config.yaml
n_layer: 15
d_model: 320
n_head: 5
n_kv_head: 1
head_dim: 64
d_mlp: 1920
vocab_size: 4096
activation: "gelu"
norm: "layernorm"
norm_place: "pre"
norm_eps: 1e-06
positions: "rope"
rope_base: 47600.0
rope_fraction: 1.0
qk_norm: false
attn_scale: 0.125
bias: "none"
tie_embeddings: false
parallel_block: true
init: "uniform"
init_std_qkv: 0.0249
init_std_o: 0.00454
init_std_up: 0.0249
init_std_down: 0.00454
optimizer: "soap_variant"
lr: 0.00442
lr_mult_up: 1.41
beta1: 0.95
beta2: 0.95
lr_head: 0.0101
grad_clip: 2.0
warmup_steps: 200
schedule: "wsd"
decay_fraction: 0.595
decay_shape: "sqrt"
final_lr_fraction: 0.05
batch_tokens: 262144
seq_len: 1024
doc_mask: true
train_tokens: 659900000
steps: 2518
dataset: "wikipedia_en"
Each number is 128 + 24 x the weight over its row's rms, rounded and kept within 0 to 255. Layers, rows and columns count from 0. Numbers have three digits each. The size before them is the row's rms in percent of the matrix's.

# layer 7 MLP up, 1920x320, rms 0.141, rows 47-133, columns 0-79
106:113123142099128152150138146139095158151156115081148148165144146129181111103113142111149140114124108122096113107150139160121114155142151132112099134084154169125127153132117108158112123143120148124152109093142165073160128134111145145130138093
099:137111104183142137152110125187122161100130146136160142103143106152127124149124162114073139103130132125150151127184120094117104146163157108108145130156142129103092124152130120122114154132154158130113099159146096102104147152082123145107108181
109:160146158152146144117159123107123148117106152121102131105120149089102137146099139105124128133158141082139113141119119118153136086139091112098105141164099168074092120125131111153132174107153120185116119125131100118071121168130104112104145131
105:104141110115150127127102104110116125118095124094105142122112189176152166157170122100120163165162105107151138080151159087135167137109180095124112177138136144121166125100147197124111128139121141123123115155145153127183139096110121120101092129
094:155124109126124141125083110129079132130131143094119126142154148070156095161162160090122158127114143121105096087161124158111133121106138133113097144134150108084098108147110071130149149102133126115149138141140118181127145130127089127123094106
106:119133119144131136136123146133122152120115147156129115128161123157098078118131108126167167133121137157127114141165160137099124102110065133103160130150073122114149129100106080099089133143159106120106120069108124080158116121153118165125145095
100:099102125117182104168096122098117126126168111158107114118117132147132088130140128107148129102155099127122155094118151120128134125111100182088132146167105069111127124121115182111156080149147148149119138153134141116076203162157117129127125093
101:093135139109127113138078145158112117155111074086143130154155077100152111119099105125134153149203098125108149126098127146123093134145129134109098153113136132120126119097090094118136153101094135116127164118155108179070132106129133104120097140
102:128130122124143143160129146106158154143147166107107084123139130099142143097151097085121160140100117130176105169090124133138105094117123146135135079142114143123141162157156137084137099131092142146104142122097118132138102161137098120166099118
101:106147165122144126151150116154169117133161086133160130093152124110141143118128120139100121135150153177145150128125141095109116104108166171140129106129154142118146164147106136117122049117118134095069123111121061141113095139089155172139156131
102:106124137110142116141090107115146077110107109131118101105113106132173088112096117079142145134143112156120141105081093095139107115171110121141149083182105109087137131097178132099127120100102102138118157132119115095134068155125150092131115122
091:130159113135146138164103122124137101177132089095175067131120059090147142134109121177127103109107117148187140156106128090094122156135124101105157144137123116138118159120127114108128123129103162133150088120140121119146094150108147076111136126
071:149113140112166074128096074142203114075086117121132101149144137181125132145097128106121113140154111125141156157143124107127100129090135142055116154148138117144124144122146127117143147130112174111124121149134106174119116118116090101122107104
105:130155156129138181134125168183125099149125103111103105136122180072135137158178097154174110116113134098122117054132100135119129142157098152104113153135119109138103108135119159075139150133146163152136137123162183106119177104106134123157137106
095:100125125141115136103146126147123132091147102131154121127150125129128120120126150072140174119089122093101157127117099126120118088155134153143083092153127095154097132137107136142133128142112133120121123109128125109116100152157097126152169119
106:136142163122135111136175118133150170156150137155131129120136116070122110119111115114095139121124127175148080130132081149107140104115114134107168111103111111099182136183132132192118124122134091168129087144122151080095108132140128184142125102
101:120153191100139111115174148095136149102103107137121151119154101144142137172082121183107175131081095105121159085126114097119097089105113101124067125166137122111134134105109125104141087129154125102124143120080142115123121153111094102128154116
096:114109157119148114126129123103130119148091137124131120129179109107116162083135116148105127089145122153144155138124132099096160149136108158121140121139181134146135134115124079117153107150073123110168143111106094108115090123168084192106107122
103:105116124141097115056109122169145094113130162159152117094171110138108147166145107133150131145103139107116183093152154155147088150151121146117089145136131099135112105140154122110184170124105154116124176147135173132093116102097152131148115102
096:102173143108133160112118173147115124126130064113132136132145131127087164122151144095140134136135097117133113142120112096117158126101126104086112144138150098153142122121137117131120148147101140171110084154183137164178147128119092121091146079
102:102174094121161146126113167168114121103122120128139174109131128123165111102116124137149147111109120078129137072126108122117117109136139155110133137127122111111124138113167116115178121097190153110149150131126143109129112093085120128164086090
097:109127112119121151107108086136130151091138147090130158148144129112124134105123165132172155138104105127126137114138115132196100084121148131183158113145173093101067109147111201093134163104136124116111144099109094130136143152123076130103137141
107:145137153160148120120106136122118136125109191113090112125122127128134116127125140137102136136100117145111152109078080126141093125135112153114111127098144157121118141107126143100102159119171062160144092120115122117111084113150118110120114164
096:151174097105167143132164091085126116128136138131099120110148106146109106156119117122148120119099102143137112144128093114125145128153146106129155112115139127088093112134162148109155132131116124132172166129116108111162141108142127133117164138
108:140102150137112152122141116095134130161117175164137196167104112107100154135120165121083147119151144111169184115130136135146122132168116116136150120104127177168131104176103129100108138115130142144115117171077089146127117099143118155174121105
098:138065131116115144152104153138113132113114151144120109179144129147146113116127100153107151136099125107077125092116117141073145113150119157124122162150122136119092117154139125133118071143089145118091113104164156151114151145142133126113155172
099:146136153089100196110128189140095125071127118110139099142132181110147088179137151113135099118135069163125146127113146094095143160133145129147137126131096137120127129120118133118116085132112153107151119131145115144114119085107179161145133121
102:137161160157127167137148159092151158118111148132098134142117136167117178181125159114083113106164163138114130111132110124132139117136077118140117121142125137135115113109091072175095132127135101143091102112139140135123098139127079152115137144
103:148181151112145118141124121138143214168102147109130132139155129156152103108151132123111122188102117165082134110126113162131146113116137092120136117137134108108132175137128135146152101127136144129161163176118164090104116134138106157123178143
098:140095105105130183137110176164148135140189104106135136147148140132139109114118088161132143172136134152135125129125152128159151125122143208113083146098114126139127113082137110097093117115138090155104140104137129124122096085135092112126117130
104:143152146117127107086099116141103109139120109100100111158144109118145093081118101157129136150154110136096106146114088110108152129153147139152141128126077128155107111143091131135084133116154112097153133130149111124143151085145126130114080128
076:122125104111106126145143154124167128106154143120115111130128166135112093154107138144145138142128126142107113092104129117098154167119141137112100138156161136125133108149097190165106110132094149162082140139147145140126099130121093133155152175
099:108141148103133130117088146126155151153149090090131147138136155055131160166102172061130135129133135103112122152181106096116085170164147101146106130087112111093148120123120129141090146097138120183138134146103143120097189160156123111130106130
108:126145143143108100146133137144119106106114152136156149141175151159130124154109157118104109119114092080127152150132076105141112086158132126120131161117107125110143117158118165094165099150125141119105130177116131097167134094148097103127140100
105:147113118130112141143140130097135118148157153108096122115079125113107135115118080122140164124131115134154137134132106169137148135173138168176096109158127137096124085114141149092148119135166100100124160103131100124132122109130134129122097118
100:148121125162146112155155138128138118109154099121111128159101151124107116158123143105135103115120114165129141122129090186152124144113128134177134155161117133138076109102138130137116121125133120106120153120092117105095125145159123121120103123
107:138153150064086153087154148124104116129148121127130135098164148131154156156118096188152142101105145177118144164110123086144138109152136107134107103110116082135119125151073180096143132120121147119124128126073144146181126130129120128148190169
110:127119153122155134173151122123107128105132124123135140146116118114136142120133176090118147111087156128126170147094134145100158128147077105125155120145145115137090102132143138145154129140107103143123116114164166121104152075150085103125137137
101:164102150148121177110088146140133131138137143111128100101124114130121128059095159122154150116089103115130149119116135131114160132089176090116137113093110117124142137097115167140100137129105129165120131155163129091141111093111096133118129140
104:123087135145144098130142141104133141139142134102100148137126085109109114153141140113112165057127114115149134140109111178170165158147132110118140118139157090096131145136137139117123127120127066119122159142039123108149112148150111148151171141
094:128153102127138119108120142135124112163114105142137074160138109154125073119113120139156121107120120120145106108108123132123106142087133113099116124094097130149113122121144094145167137102116124103151136109195137128150139165127098152122134159
108:167091107124153130146147170156152147144087166130162087117146098103122151155127149114111166099159126150119121125112139136116112117128123109128094101090132121163089141121115120101148145129147151122117118192133179156152140068142155147136089086
103:113103165114110094147113121121086122120085151121111106075176101146165084161101103103145094153126140107114161123109150111167177102157127100109116131097101123128144112117144103137108123132131121131192124145116121120131126141131137141118181172
111:119087134139151118160111114135107155117164104114088127135144136110154120148146144168126155145147088142148127120155104169152161131119126158164122111124161161140169167151107201118101106127125165150146131124103116156145141172118096136117148138
104:154120124152123114140127142150152135126161134130096153114161100098178145109116138091145134108153135127081177147055127098152113113152137115159145124126105131107094116115109122116132161140138120157126108143101132122097116077141173113135110166
102:108123133115117135119125114151125082113135123123127121126159094140132106100179132144120123125091136165131148133094134088106094120140075131135127132146137113142151124120088126146121121112157199133120141088101094124155138132136134109133110161
104:125137111157168141152116153129109123126211124106116110143134119144148163156067138145081143099105107099154064119121105151125118161144104116117163127119112108115139139181139118140101135181131117096131149135089097115162093144105111140107149119
102:117112107141135131135119158066108103124152127129154148107108138128128059143122161109135131130119175156126133140131109131102139095121071142131129119140125133096142118176147087130144098119097088085152113091142131143126113115118153107205104072
087:161084104118123100118064152140139194141120118160144140099135145126138121153104191132150134103136151142131138118065080162159105129138151136162115144140136135093125122123149153133156108163139148134125146096112125088097079140127139155115142127
101:116128161113153131134137155134145145104144095135074138172158152106129143138128163144154142124114107155089143135130165135145127106117100159134139095093129117108112088124120121131110144045122181126112139123112086135094164083157105138134161095
097:165100134143142126113136137114169114100129106148096110114147085112125092105119109137097107090154134131123138133138104098134138118149153119146124121123127185105131148109113140162162149106106180133148107111094123140144110163117129158162126122
095:134127135113110139123163123118127135161130122164109158148134160151100144133134157157085155148119117127096148152146130128124100127117150088143113111130146152135117112160103108110155139120144181205120147128187150130105121108121142118145131102
104:147131102119112144098129110153103120113102137103106176131148146120114155128141153130122095078125151170143116108097147069078117132111107131100125175149160127132125095124100106099102147151091154152130125109149164106181147117115111115130093159
105:118075125124131158080115108128132109129181133113105200098116170129117099124100120140102134151160159101094096137131105116122179128136111123095090140154130167156129130106124177123123158120129150151126156151143121125110123107097114106106161100
109:102125156152113155135151173087125069118136144167129079133160135182146131108131113176130113112159106136134132087102156126147142109091132147156136119105117139146116109154083146147148122109157116090143121128117139143117118129161117165141123113
102:155137155101145126111134111123128133122111128141104132137134129126154117120152162124133146074124110112114109095142138157099150080111126097124136157104129096134107134106105079114146143145139147107128098115152141121114188180113146106126138148
105:158189089159131100098097156103179124133098107125113145128132146143161100127105093092122117144128116107138143090097100152099103103128149144126152154111121099079168132148120059173099153113099164135117122111141149116179081136121149129103130169
104:156157139138113160116099097132104110143153107146106147104149155085139124145109112127136145163132088090106118122148078120103167139155108117136097109152117106132141152139105088131179108156138119122135131134155116146129113126138131147063112111
105:129129173106143068079106146119128121147088100160134086132163125099125116167161167144123105171153155161126127111162108111072151099149156140119136149132138067146109115131147144164131158166089140148145128127144151112110125141096101110123121102
107:111130096153131156076084118128137070107124146126137164163122141134131113139098188137111118119082141125090132163141139157097116145178137117124131150130139130114099123126118132092100132152101121095117131102146142146117135153160117152124122114
107:113147145124145134139112150141141173116091137137132109116102125112099126118162118114135161109133113149124112108126109131103120136099074178111157126133115095129107143107127084135100125134117074126109159152131068146132143093123109130135092130
111:160128118148142096096133139089161105135133117125138083163138174066108118112163169117120110159170119152094099126131094138111177121113134126113140118119133126122110138121153140096118180138135129139110099122124123151113163152117160129148105079
107:093141196170138122117177121132178154129135134130129147087166141154145138153094147170097169115104141127127155144116097131116116176156130157100130109114138117123127142168123095131109130125154111125126100121109102131151117120167189122082145161
072:119098142162119166142133127150155140127111124075134150091141076193109131131146179152167169170153120110135154145146108172138122151141064146112139116121184115127147090092127151170117133153136153132121119086097105146087134124145120125115097109
106:128162145126149141103139149110132140123157144111116071103138102125080136159117135093123151090132119116144126140167137143140128141138108175135103133140102116118120140127115122151143124151123125162146111121082146076132118103100107071115095096
077:135126159151129148113138109154124113099089116137105136133162106103116091121128101122185148142156137119154134110080129157124123101141064124072140085118143131091099127111171153107099125162147118109098101082111129149097109150132132125161130124
102:139142135145111102153088127160122158085128136133156117125102119125134167154167117120102150155169120168133125105095149138114146087166134148136087112101122140083141125138128133094176143104140160154098170138097088141153113097119120139140178138
101:126161127158153126146109151135112141138132126116183124161109104139128109127103142152125148129144144110132108087145130099167125161191131121146168137087159153147103142122155160128094128136125139148106175101085113138156120108148096108140150087
102:088083129108148125161109163097084143101126114112119155138103128114169150119111118128170149089119134113159113072124101126165134101076136127106123111173120172142135070094122125146132159153122138137124147091155111153130108150130136117111126123
102:090102186115078132094092155134142149101168142086158130149150121098114145113145121145118173088080141154165112154111121150088130114122106119147147139129149164146131151111186104129164145107150106143146119136144131155158102119060140141092139112
109:110146163117151112119104129086110118136156103141149136165126097178127113115130164123108082099131163153124156148133111157123150111092139111117117151153093162113149085136150122123108124111134128116074092144153153143116107119154104157132124112
102:114103173129132117151101121129119170128122141150112128141159166138134164119142147143104098154099141068110140093128122157116109131158144095095109143094093128152092117123163134131143087140093049115142115123130137151120085089157160098132161112
096:151127103103127125162114129131137107159105102125121123101119092159089120119151087141122107132143125170145130154137072142134135108094124119093114092146131155089147131147144151147119118136090135119156150090095129170125072109103150130095161149
083:098127168116154128161130072171125143121105112118117099178107128119105151111109124119163102105118112136201101114117110160070146126150091095122135125112141172113118130116113115102105130143158117123141109109130125121157169125170108087124085161
105:115119124126086128132140151096144136120156161120074069130097138132139108136134168104143163075125143121130138105124067095105126094129141116085137141138117154122129150135103134114182150157153152183175138125158141097087128132147145129081132161
097:142106122128108127123123137106131110098134115109117144161125113132125107140106135101062136107089076125124120132126080108135111174135116157136094138153094148120152110111151138081127085127148164102122132111084083134109101139148128151101145118
106:134136142125163117127100153108119140089149145069078091146178131141132096133189136146109140115141071126104103133107135152107169171137085131100144104148170170123144088140098126149133170111133167164096121108096142133135137120124106117130159050
100:110101142133116134121118113150160105131106093153141126117130139101104149134090144155126140166103160122124139116142095101124135098135172094130153102138077138142114124135113131136136045134142112159083143155167125125120111144132109126115098129
103:122132155113163112132120167159150163135125102146168114152176166148116083164147126138128174091108100101117138135138088138141146143141161077164182134130112137151121143117165080147085117135126105150157149128103152111124167122165094085169108131
105:141137150102117106131159119137116111173120119128136145131083151149125141110149128143103167091119136109118096104152112146112115120117096129106123127160141132165142145109115142135109146140166145094122099091154093107139132101141122094112135111
094:212125138107129103170118095096139123107141135125124092100167093116139125152129087112102118086100126153085127125144137140131113092146139138112145125148127128134141129105117131133061102126100168098123113090131129112132145132168139128155154139
099:137113121148141120128111194114154124122108121141094082133095078099110104134126115087153141152137128126135135131149129134198144127168143182130133109134122137174159113170121120152118084143124157119141107117127117155149124137147141091134142121
098:137145125140125137160173144155092117105135092122157168112113148115125115111164165119139146137115129164151108105125123131146117099097105109090171128171125104168155118149126111121172112142134131136120102087104111152100134103148106153142124136
101:109074151102091132132158169099149137164160111106131090112110090110148114131100120147123101138153082100124137091118116135126149153138114189144110109122107157115108103157184122142136143084149101148140100142095110154144101119099128141106077127
097:137138146172118170127126140122157119126136134081073125135088182118155143107119147109098140163153135097130123163135123144162144118154136115129090080152124153168126136132116131196115157119106117154132149134136144118150129130170125113113114124
088:167083084153141168137124128097162166164084150129168115173089122125127079117135120152113095102106154064123120128096119125162149112112130142133129124141138132137144126118171146152121161123077105111122128099154124109146117096133141126136138115
099:115093136174113119127163145130100138142119100097154119084174140140154117095138111135135142120104116121111104125101136120156119125091161105132124104138088115133111154148147137089141095117132192098099174128089188144118131115119120154123138086
# layer 7 MLP down (transposed), 1920x320, rms 0.0946, rows 47-132, columns 0-79
115:115136130110119148103113087139120135100122153100110087133082169120140162095136093186063137143143141107102123149142145132140099124119122148132137089098119107106148149145117100104124130112129122144122094115177125143124107158139180093148119111
093:110136127098123133106093113138150160095161108147091118167152129104098109099123142094136114136142104128159112164172142105183175156102125121110138138111117118122083163122140113118129136103168137105110135081127123143146108160110148149131165088
114:083128125110132074183140148123134131129079165138103109106142142074100128135128075133121166133132105126145162083114081193123107121141120118152143156105108107109125153091127122113110148084131122148090139095108099151080123119158140100132118104
116:165099125158149103102122119121105103151151096095143101150129123124137132161157148115153153145139126113125090143137096152122121119149150136143134146135105091138153125120087135145098102125117108132165123126104140115107119104133185093123130120
104:136150152130110134121123134121118128144061104180122141096121139096134113108107141133121104154125122109200149128145169111166141148072095112144136104122128160116153144153153126135129135134125125166133132165139116083143111118134116119123112151
121:096105089134157107121102097153127148151134113149105116076104119199111095175153107142129163120151173124144145128131096130109127113113102126133147100129080128116155088148135171132070042110092125132112185129107100108098141155144132095137140125
095:124149126136123171154130107133185088121122130166134144161152144091079087187075134140150107131147083098124133135150101103150129068134121159098119112077120144116125123137107137120099139113149114120129123126098123118146132165099123107154126150
105:145128141106117154148177170102121165144095136122143140145118142115172109091091176172117156142121119070159102114169158143087137117107139162116119134146100158107093105085117119159139109101118123155127117136126122107150159134130130103083136174
092:149143141124084126108155160113134118117137143138167127147085135138116129119132117116167095149136082093105157088116176130142158130135085137129184127163090138107135093117122148146116117130116158077110128129117081141105146139142138163126099139
094:130133134154102118165116138071101152099122098145132105102119137136157102088135126100056099145135061100135152067162140132132121124153141151141141150118144147109151112173120131153147101133111131151103112123086148109144115074097143138158169158
095:134166139125118089153151182131126148136128106163116170163157121116124108103119097147094103161132142101100115086141154095168142125149148120109133157084123112126135118114111086156115105110098161144127099116124144131166113154122115097120143146
089:082126126096155117059155112118114142125102160159151107129116131151124103116154115118134114136136117102189090139154162135172095095125111124104129122104140137155103133116139137086098122136157094129089107085128113183144152115121168099117151170
079:160176096073076159138137120161075098149125118111133100100133134095120135142123142118120166124111152156135120124140171109139169115116099119129163134112141124135146110082126107109184139149106090157103126108144135108101146107153139120128167115
098:127091128080124118120095122106139124162139161088148130151115109119125095171164161113144143116138137119136133103122110133117161153108121085116101118134140104118148135108127107116095138145108135124136159140074100176095129151069111151163129150
079:119164121146112140114164100138167155162151149146187133119113130148105123128081087110118149116147121131195141123139125143169105133123146139122121134118132156145150136133121153135119104128111124096063155119157118162138118125133136124102121119
108:092119137110136137099103129192103081109106116119124120080168131099117134126091145131137113092124115198140137105119120127099143132148122147117114148138144146118149101107126170159190100103152137126134153123108143172097110157104131165124099082
100:119093139126098100121121120130117164136134136154058131114130111109116188144088107150141162122067100159088150134160118160144136132134139095162102129091151136097156118132143113087141128125153132152170099107107134168126145150112146125087135118
092:120133104115119123101130126126122120179125135118123134107089136150144139175166186059125123128079145119143126109113133144117120173156154082092102119113150144109080161108103162089127148140161123126099096118133130133159108116133177122096092094
097:148153126150109138050121152135152100134138152095163103104136153099115087098122114128126137125143153164114106166125156171110138113162130105126156098098171111138109120123125104106106131136119100103144119121114156177137100137105108125152147094
097:099140102076132115145142154160104135117129122124097112155123125149149191123168144118120142110121117136121163131135128094126136148130094148141166108107151102100132137141128137133101148163173134144167151115171132104183102121108108132144145126
090:120100154191128149129159160111129131083108156098137167135139139139157154159138139160138107143148083146142098143095134129141146172110100156158140121154144146115132118173122128172101100135097095096125113130114101152119127144135148123128106102
089:141167141179120165161119113150107131107077134131110106134149103142150139139135162105108141112072116164165082106169104100144164107157116094133147117140126118148100153170143127157112131108121125142120127121095161152136154149146092145138163127
115:098138116132130132155110095143136153128103142171125147130146149129120129097114108128139128167200151155117106099121079106138117144137094143106094117107131136099087128130138151085106154110102100096118128095112130139114097115118131138158105154
084:122093161135091120135131150125131123150128077099158124151119132090168141095136148104129122149152136119111132094142102136104117172110122124162084134135097134128103138116107150134115138106099136141124119114123157101130110152114115107106146153
100:120105151140115136159136151151160123130102100140132154103166157124112169096110075122173111143164078095167136169149143163168158112124110141138148154132114179151116139115098133110158157165196136131118122126148092169150120165099179129141144086
101:149159128134153108093176116136133118128143142147147137153130127150090168144138154139165131125096167156142103174150122109175153141129099113152127088172126103171141154079110147122199155133124094104146133111102078118130120121128124134073117109
103:127112131147134175102101120109141165134148129116146121113125091080125096133106109141175097079179084115132133135090137122156117122103164120163154080123126158153159097108147151148160144139159149126122137158145117121109100153149126134170136111
108:131135127126170145088150124117140153174110118138150107095101107158136145156127185107124101148133124120146125109150107087094141071120091087143100196121160171173115126120134122132164156113104142126151127151130157088133098134145102162091145193
098:161098106118073129134102133177136138134125097136123131123170141124097150155159083115118098069120138104116131127160132146122136160121135124134108176136162129166139193123105107130142104130156117120153115103139132119170120125125115122141088168
095:089168151093092072147112169093126126095123128130106143123098137149102122103100148127096124167139119128149163126120135121068098111204121060151189128162169125128106080115135169173177152140090144153180134112108145138102165121124145177136157116
096:149113137102120140117094118121124112142141157126120135130112154137105078096126111146122127117146092122086141114144157138122145133105129120136107163129144111092129152127133066111153118136104131098123117163151140156158146153131107105182134141
093:121081119148122082124131124154074100139102125082126112135094137122120132110118097129133156091090165143159133164130103147109097105167156105146152143121131072106101158125180108110157133099164148135151128092107097139153123113131159121086182141
092:150128109130140146089117133128099155116112191161099114145128156144122106108124114156139145120156154102181144128108128118166115153134115155143138141084111088129153109098152150121136148125140104086119141130135091157137151123106125135112125147
102:131129132102091122193105109073131061125143121168130135160123141089120112109164119135148138159158142132092112144114120123116156139191157135135131103092112116158118117149092110108157129146112128151149138106135083116114130105147119110106188104
096:126135119137088112130135125109127142113142184157109167119112089102070126095119181130105108178113130112139139147152157110118112115153167120101101137120112183103095137160115129141119128134088122102124110123078110155159125137140138115153133117
089:129113107086175161154144108118118101136132168126182157118138120107143106141113154136156120099168061173137124128172141142110122117149155133106143108136125098110143126147128123135101184115135110137109077136087108152135107138098123156131161125
103:149177112061119136131108178138160113117133155095131113142106140125128108116133144107088133134108142123145122124119167136164129142130146079102114100110099117102124105153113144121105135147089161151114120098098107149158096079094125098119147100
104:122146157103097128127147109182119162150139138136167131112066101110135131138140135096114141115061130088128137137132111130151145124109146127140074101103130103163165183128121119128125112129096152136115140144149122128153133105139097140102131135
102:111134111163090133128118158109124133140141148094093127119134107132120102144134142111094149147154111125168113160120111126163123153140105118101143113110124170108158166114129118137130160114117111120169082085162144072112135095087135141101121129
094:116149108117148180110107120115121137142158151146130122136142143150115105105149141147145125113103110130127135145131137103138124134136133137116163118139148130145146111105128161126153144108130115128123159140128120134137146146170155118097152126
100:126126118083075151106085094124150152148117106066093150134103157149132128086145137158113146116093114140137144102137150111134144127177145139147085115109140145122180128148112122117106105096130110100127109153104132101113183121117098133125164187
105:095147147122120141092200102094115081121144120133088115105108130047101150139094163131131122150138112125150153104149109165126114117109110122149153129130084119086124106161160141146129141140124168128164129155100123118148102127172161130134051159
116:137099202115111102127114111108141116165110105102166108113108097136121118141148117113134090150089165121142111141124119088131118156112164167129129132136090131104118171140111115100133123107119068104103101169108130100130110153105157088060143153
113:090111153118124127124118126130102171116153094116104149133154134114150145100136136156120114150114106173169150131118117161149119127155138098139149095105139110128135161127143130118124150118121142101157111128111171126117145154101149128135110118
105:114097120159111103170131159093154167090151141116149125168133143142144114138103125122131130145204134120103131123169137151176122147101162110143117141139087162093125127123109147131167100098139135133139136120157100120203120143132187125112118124
093:130143107115104143161139101168153129130170132121104123113108106114100167112146129155097083163148130185142147074163161106111151163083092126137122119138131130116136133142098153123109128125163161101130116098082087107151130111144128116115101145
106:164117111137101129121186111120097141110157104145176162179142147140157111120136109149092162116136129147128126134156135126117129093154075148140134121125142129118163108117096133122118070132106150116111108160125150147103108116105118114097139130
101:161115102107137106133088126152095097128102116136133130125126103146139142118080126146202122161100108191128127087122135122135110157130131153178094135165111131143101149139157151124105124139132123113080096114129123098107133088131112111138129100
084:108114134115154159130170138116135152087138137095132086187125113101105137112185125156090150135136138115107110125141165115092103113131107145094107105101172117121123150104112078123116129088148126135113091196146129112131170141129133103140119147
097:103081143153123143183134145108147122099142134065120130180103147102108152111125134156149154139141141153117179162116130141110084115109133128136125154093096158099115116145150115136148182116142128117132153115149119100144112154093161111103141131
090:102170136148123124132124129131152103170144121119160149147117137177140138144116139130117116114088115169051127130157100108134100165120129152156132097094119125116155116180145138129079079132173114085104137136159114141124120152078126113087115121
091:128143106166103091189161130129152181112111108109102093099109089147094126171150138087124131105159104132114120169129142107126126155135101100101165111087126089146128148172132123075119163117117145124121111127128151144144075125124136115136139134
104:110110145097123140105134109129167167118101141139137118155161138100096151098143108152101137150084127155122124117122091106119142127099148151142083094133117103163146123113120114149142130142112113113125115150128132100107146115107158113137149126
120:108121132129118135103138103124156122160154111117066187100124145160127115121136113133107128142150126098133105133140100130144149141132117147121098120113145120135112174112152156104127188124195117120122168090089173131110140082136136113140098062
101:127150104095134103075129122145150167114141140126119133114167147134144107135139141150149087096131149093111122120115140104136086132131140128113119126117098126126141121090147142134112110093118103123127151114105146113151164120097135076120182151
099:105138141132056088144111164097110085132120151164116121151134101174109143176118127131102137159130147169138074125139147099140136136140148090125122121140132151137150143166097165144136130159149129082135156156162122152151103133149133096125154113
099:124163133132121132130137094166148114137157110085114140178119132171122110101151102142111119136114102115133094154136160130110129121123139154148113109137129132137142148099159121133148136149160136123147113140104105121140198163122126103124126141
099:096133139166138137154107105161153155083151140141136125138165158096117148155109111125128125108143118101117134126078137143117187141143164147140146109145102100088151085153168101104099117132087099126124108072164157128122159138126117090128080135
106:098105132160119117131116086099095162162109090127121157127121118139155132132134137128059154107159130172120116122138135135121108118126136116102140126089094171084107127141106158161141118138153129121163133121101170136162088158116130157175158101
115:105112111104121150147079147113164121106170128098098131138130071150131118145111107140101093082143128122135129114178148153149092126128104075127157135155097167144116160190115119100146157126116175156139107153082128133113173138155138135116116118
098:132095152123171136152144149119148138151139113139108140075115102152121136110156144112127129102111099116152087124147118172112102114114107166153088118148179141138099134125138153120095135133129099131138182104070146168144094122133126147133127098
115:115126116143131133134125157141131093153147153103153142160148117161113113120107114163155087125093061143089108151110135105118163130159113158075143123122173161173079114112133158097143103100140110160092173165159130144134134164149120183103134107
102:134121131120153079135145127148119103126152108149147189155144120151117126150112127188123170162117131130129113106153153102151137109136129158188148103149139146122141124165148137121189135169187147124133090123131141124156149128085140089130122142
080:143164098120101132131139135072118144119136141161124144129111125089147161133104123132133109155115184136138128144145142129153141113099104110112143115160089134117094136154114120095156165098106156165174138136143161110165131136101150140160123138
114:131149132136122153102090106137081113149099156093125133108125125108095146135128173076136180115175041131177118146160099111113147146100133120108156122129154144143141141119117134157179140110103138093158125107132160086092155103100153134112058145
084:129132092100112135107133129115163123170127137136137139127102146121116160141095113153112097086062099124043118182204098137124176134120186132144100164110118113151152109133062104144142146067132111131155143177141156104122116114110110117083124131
092:164093125152133097105152120132130173087118111139157160162144102122118129133085110104138085110125099110129117148108169167101144155113182094092190156126132132121114113106126105145135129144105074137193200136147137119113137136129145151123139092
097:136121115108146170132142119119118090125133152122123164126137176120064119132200098159100085115115128192141134178127111150122071149113133116121134109095068159136183151119138112117095118133124124085160092139178128132127144089114159157101143131
105:135121147143096113123147120106146158102112120123128116129078130132125085118154102128100100141138174122123148096113135153095146143120097147126121115132134141150147135146086097132167132117185120097184135150079118109149093161140125112173151096
102:133185141176112156160144090132136103119135120137173121093175109124151170113141131137153123131098159115142134086133155150101167106165107159108139091155090129157163104150140151102132120160111134157156127148127142144177069111100174178196164131
107:118138124117127096087136169113125151161113116148127149109108150140154100129172134150178138138127152095172125151133162076100127135140115155130127138160117106080123148131106140128141143119105109132127120169086132175135137102136143141154146145
108:124165112088125156113126140138131119159141134091145120144138103149165131098155155098142153088093116090104114168125142097130147155142155138146108139180137108096141126153120101144128146148097150114136128045096128116183151132151121136145120138
090:100097140095140130105115159096120099142159159130139145136090143134120144151110121144159094153112124153121096132146123129150116131115142180154101084166111122096149172152166144134111129135129178135091143116124115114148115185124138130146097106
079:118131105131113180095121170143207162180112127154121133127140084133147141156143119129134149135101154150049144117160151104148121145111196159136151128136146140154131159139119143142118157074119142100128124136107095134094147133101127171119166105
101:158091170138119158088167201142156135117152107097121078073140101085113123151116144101150151139173154133129115117137132123139152144096110160147116150130150132149082130113089133149129116126163131170096108141114100149172144095142158127102133119
099:075189124149137110124172122145134158158144108105152087174140130156157107078086097112133101117134135147127143134112128129185138091098133091139122080129136141122131139075121109127133129125121094123131146101126183138063125108114100129135101137
105:134143142108123139138143128103094168096132095123085098150119079124130140117143152108166160187116083149143096120111117118138136097124116121116122120134135140137165159126117146119092116117132134156089135129144087109115176128140094096146162148
101:101135134133151114149129157136167111102099101128100112140132123123104120139156144131100144111119141155115107137135137076120138136153121099139090129138122076128142123111109109091123125143102122106093139084158133124127098123086135126165132172
094:111136112163112137166086095118124096122135138139172158101094155121106151149147122131171107134113161122183151129135132149125118152163136116101119094168195116111075143140169148096148166176139120110097112092130131120172103152111155156104158133
105:133128132129131127109152149126106133153109139142130136124125139123146109114077121168146131119068166200132128128163106151131133111123066122132112131133173131114089107145150131136067129119133099137123148177104138108102147133166151101120126126
103:119108091109137144152141144163134194131124137118123147119109128178145100155100161144123111176144112138133124144134113122123151119102106148132144156146127092097142128120146159119096136105155160133104119098112105125124109124103129114107141130
100:144150127138174113119120142115164152165113107168103102160110106143106093117131127118095142101113087147136138160104114128115101135132156135139105118112143114169128138109111116059127101119119144109160092138115101122083134161126148087125112075
099:159139125137130164096135069136132129104158118116144116112073141113130141056153139145077150130096122161171122091126111165121108151095123180168134162144106130164142146145123105151172140189130115125104156167124075143142141100119141147175151142
100:106136108086133118099145136128137095100080146158126127131145172096109117118132152136101147113178142076106108143140168159125132126100144147128120098113095125174117140115105123135097117174140141118085120144115100119116112092132105111154162104
086:121106120116137115104168125148148093105136096173115113155143121126065126169157115129121141154107110127139127090104164086172164129079161127092113100108107093151123169122108105109111180113118176140089131108086164123113166127116080112117142134
085:149175150108111122137160110160112130109165139120125144110155074170087155121125104135177106165139089116154155153133094131110143135137100128130141157103173137145176168138109131095130094139109159140161126143122116089129143184125117122108126141